Part of a small language model's weights.
Size: 6 heads of 96 (3 for keys and values), MLP 1152 SwiGLU, vocabulary 22195, 61.5M parameters.
Architecture: rotary positions, untied embeddings, normalized queries and keys.
Training: 616M tokens, 4697 steps.
Each number is 500 + 40 x the weight over its row's rms, rounded and kept within 0 to 999. Layers, rows and columns count from 0. Numbers have three digits each. The size before them is the row's rms in percent of the matrix's.

# layer 3 MLP down (transposed), 1152x576, rms 0.0184, rows 604-613, columns 192-287
101:475429539533526421443557554530507506501601552541481503541513516461556519544471495575429460472558484483489474482496569573558481499445532499549494473551565569536479424492498510569462452496537531501528525391548525526500463540482521529455497524471541490558522527500407462575453505445470504487
080:503497539436516529467497435497473530579495574469557517428556462527556457489555477527500495441522554482488421424484470500478499486512498529537546502533487543491455540549497506483496501494499560457500512540478531517501537413460517385444494487449414472463424464489521489476477545499507457528
100:517538456513514519435485453546585513401516475500478421516543499434492569533456503468529444353495490512477508522482496481473521576516478579546492437493511513517530451522513555533476543480514499542505372384482516456471508490600502481505507482487471547555529468544532535533511576476557438506
102:431519407474489516553518424483522490535538531404457526558545435515461530532539437453497464489560482505512578510480510473493513519483489496490451453502455566487489468542534471490526572533485492527514442509525523535500432449553493553512550443536457471523506459434452519536437526571446481461
100:424586396564490509485473548480447445522481454490474452463504482501557516507413469491493542464455469537535453433512468503534505513484483537544475412491546429490473544519489473495492504483465557520462483573539438473482501540479578534516410493549548443503503428488465510516453449560494420507
103:564460498544524472500520493495498454541530507494520530482536481549495513494525489425477504486569510497544499554485409476528523566516549558500515436495475583473531511520438572508527536510435445540494516534483472441531462438500517476509549516386491469528494453518440484565419474522537544520
101:526540511503492520524345502434423476467531536505531488547513456490496449431527534433493631452463495547453483482514467511555506479489482506438492495522465492597517476542506424527443525526569551482502514552551442493492493556493519490517485505474488483564540555550492498496548531550521451493
102:548453452459536546459502483484476519458461539499552523580464524464461508500440506526523452468476455568473537454532534481564545498453497485517554528418574524584449457569502525495500453550542546492446534526459545499492528449506490441480461534499567451466487553479579485518464523459498500493
093:553514463603519508474529480539536468564510472467495427499531491516516559467519506492566536457478514501472531511481435447469448535501462484470536484503481506514564513495487449531536549488496499491463548450521515444496454458501510520602524521467470494525528462471473455437567494509530443468
103:428458460538504420505574497558470483461495525505511402500550443538516530465439533435519511541546385469502478516467533495417488533466463456493461468517451535479558454521506474473546550574419505494450529504516540567445494476484465562492468517556500490602475537492501502473516491497487520499
# layer 3 MLP gate, 1152x576, rms 0.023, rows 605-614, columns 192-287
119:553496510644531475502501546530504492426506427496461470558415483492494573490449535537506441573445448531483509463501548501530520566504548515472506549518505474515509435456484504499511495471440438547495514465498429434488461525548490540487511516548529527532521498463475503585532477532466547476
096:409455525536487522451533451477454505520519564462524448428516471541487496407482514497592476447486480494456531524498532492537422470443514432524480533441524468439503478462422528467450557546533465557455474493431473483527487470524522579494484489482492503475549498462452439571553470585458532579
105:504561426571547441554542559467469573499551397611474547583518560476481547506499435483423442525439508452479485452508493476504573480518584502520501575439519440546512492436472429510530546593528463477501508503523508540568456582511484532423528591525572431473534516545470480526475475502460549470
104:521498493512484529442534454474508446475431475467488442537528475450506452448490486457480486467414514516487495483483504556493485540507466415517507479479436417511527471514603473524512468526536546454407492516550465444537522467565487489516500512548538522567483526535429526415478554521495458536
098:423430545530462542495464522440468520492562575472469513556493540478496501534552458481545473469431497533509504515479534474454512396506578518470519533479536456579492564485469540492545572536490483493472544480481465481476476556450496481490444469422473443496500456585556579450483452427463507521
103:469520522543426479536404544479457489505550507491544474525554439554506510526507530465517563454507558480498549498450513542489506517567510499482450486507493426553519518451612619502437464519551511528522501480495458432494486492536559468501495540513550424534511526513504514503472510456495501569
096:455588478491535540529529556488621458500513507502430507562514505528497555509533537478488568497442479536523535493524485492543475489415444469531524489437535496490526468510572473520521519544514496425482505474503565527529473453446467527507383481472456511539532559455479421483494498519529474490
101:481575522437519490442587514541540476446464541507580485532530469542523495562478524520516422472527538503490486497543534470488442507491581524540502536467481507485481427452466463444376500594560531474466509456543472498468493525498521486506520521458470441436543493512548520517470499501451417609
105:475524477475510573471482538505472492443515482564475506476494453505579514507512482486595521456470497562488500540501453481468503536502486496503515490428478466523510494580503512492471496619521472515592471603522510512501548530481529500431437489503463474471517480465575464542491470469524530547
102:467465476578561459452496565458476533531452459489415489519482490506509567561494476488538538472598425544457507445486496523557540528503474461539548479524476509483532487484513509513581544549433494574528543521442456522542474472568478474430491518475462512532514500509495461484423496489547547533
# layer 3 MLP up, 1152x576, rms 0.0218, rows 605-613, columns 192-287
110:528492534601484493528533514533475501375530470561465491589455515502461545526471502575512506570494402507538544468502534475492508475481562472492401476467512484444531419463509490505537506464468501519461511481523461467513487537511508611470409513565539542493498484480443524526561441512529510483
101:555529477517480558571543534522476471486507548528501517513522482531530506510506458517460490497465481432481507480480551521495457529507492545586487520507519447515459546571427467505489464511590439520493521597521531539475487511385499492559421461575510490486559518486473525488429513575540470494
102:434514508436532537438447491441461513508583475573458491540486409486581555529520518554536518527534522446473392469602516419428541491469483445527476476535495469468507558518412478459507480534478553531488405536447493490550515561453512505515546522491509471470472468448540532451459493477534480480
103:521481459487476526519466489497519520517539497531499517487477505582533479497437582477553468433556498494457501538407498468544542503514479504472447533408487489595488527546498508488463516484527483551517476594554509499455540583517530482475486475434498490487510479438473509518537480549554527476
103:469521478456535450511452485568504582444521456484512511510545473509474532583521533543458488513496416518509479485490584481454472490525540567483495482505480497493539501488545445456459504504478509445469518490481404550516516545507517486516500476541450552528531524552579495513480508514412517497
103:431444486499537458468477524559607451498459540486454521522480525541514501509551497486593504494471505444502570493488513436476545488612519541524423479507570503442443454503468565507526524519513477520492553496495635510502557434545464537467480496501477453505517509391481555447548420513503553515
101:437461499508548490478621557507513423483497497557533540563489606513470534498523486478535502508436475544531500438476452492450506533603490433483482566468429443588454484505552547514443464578611479468519516510456473490460534494504527521525474528478516461474475502493520519555479477527516423451
098:520470489450452494540503538420508481517521404465501466520498491462465503491483496530617502499500578540424488561488506550490417513447451495497541440553459480544516558525484523462493595522429478495534487613474441483494471511500448436485486511428465528481422524511524540496435457516544500462
100:473476429508527481581544443509512542543375463460520496529483484491498468509526501491502492544452532519418584495484497546465518498549446526459565542545472491482494498462513515478504513482493519449540539408485497531458485548475571568449525511465459480434503523493560495518500441486428415496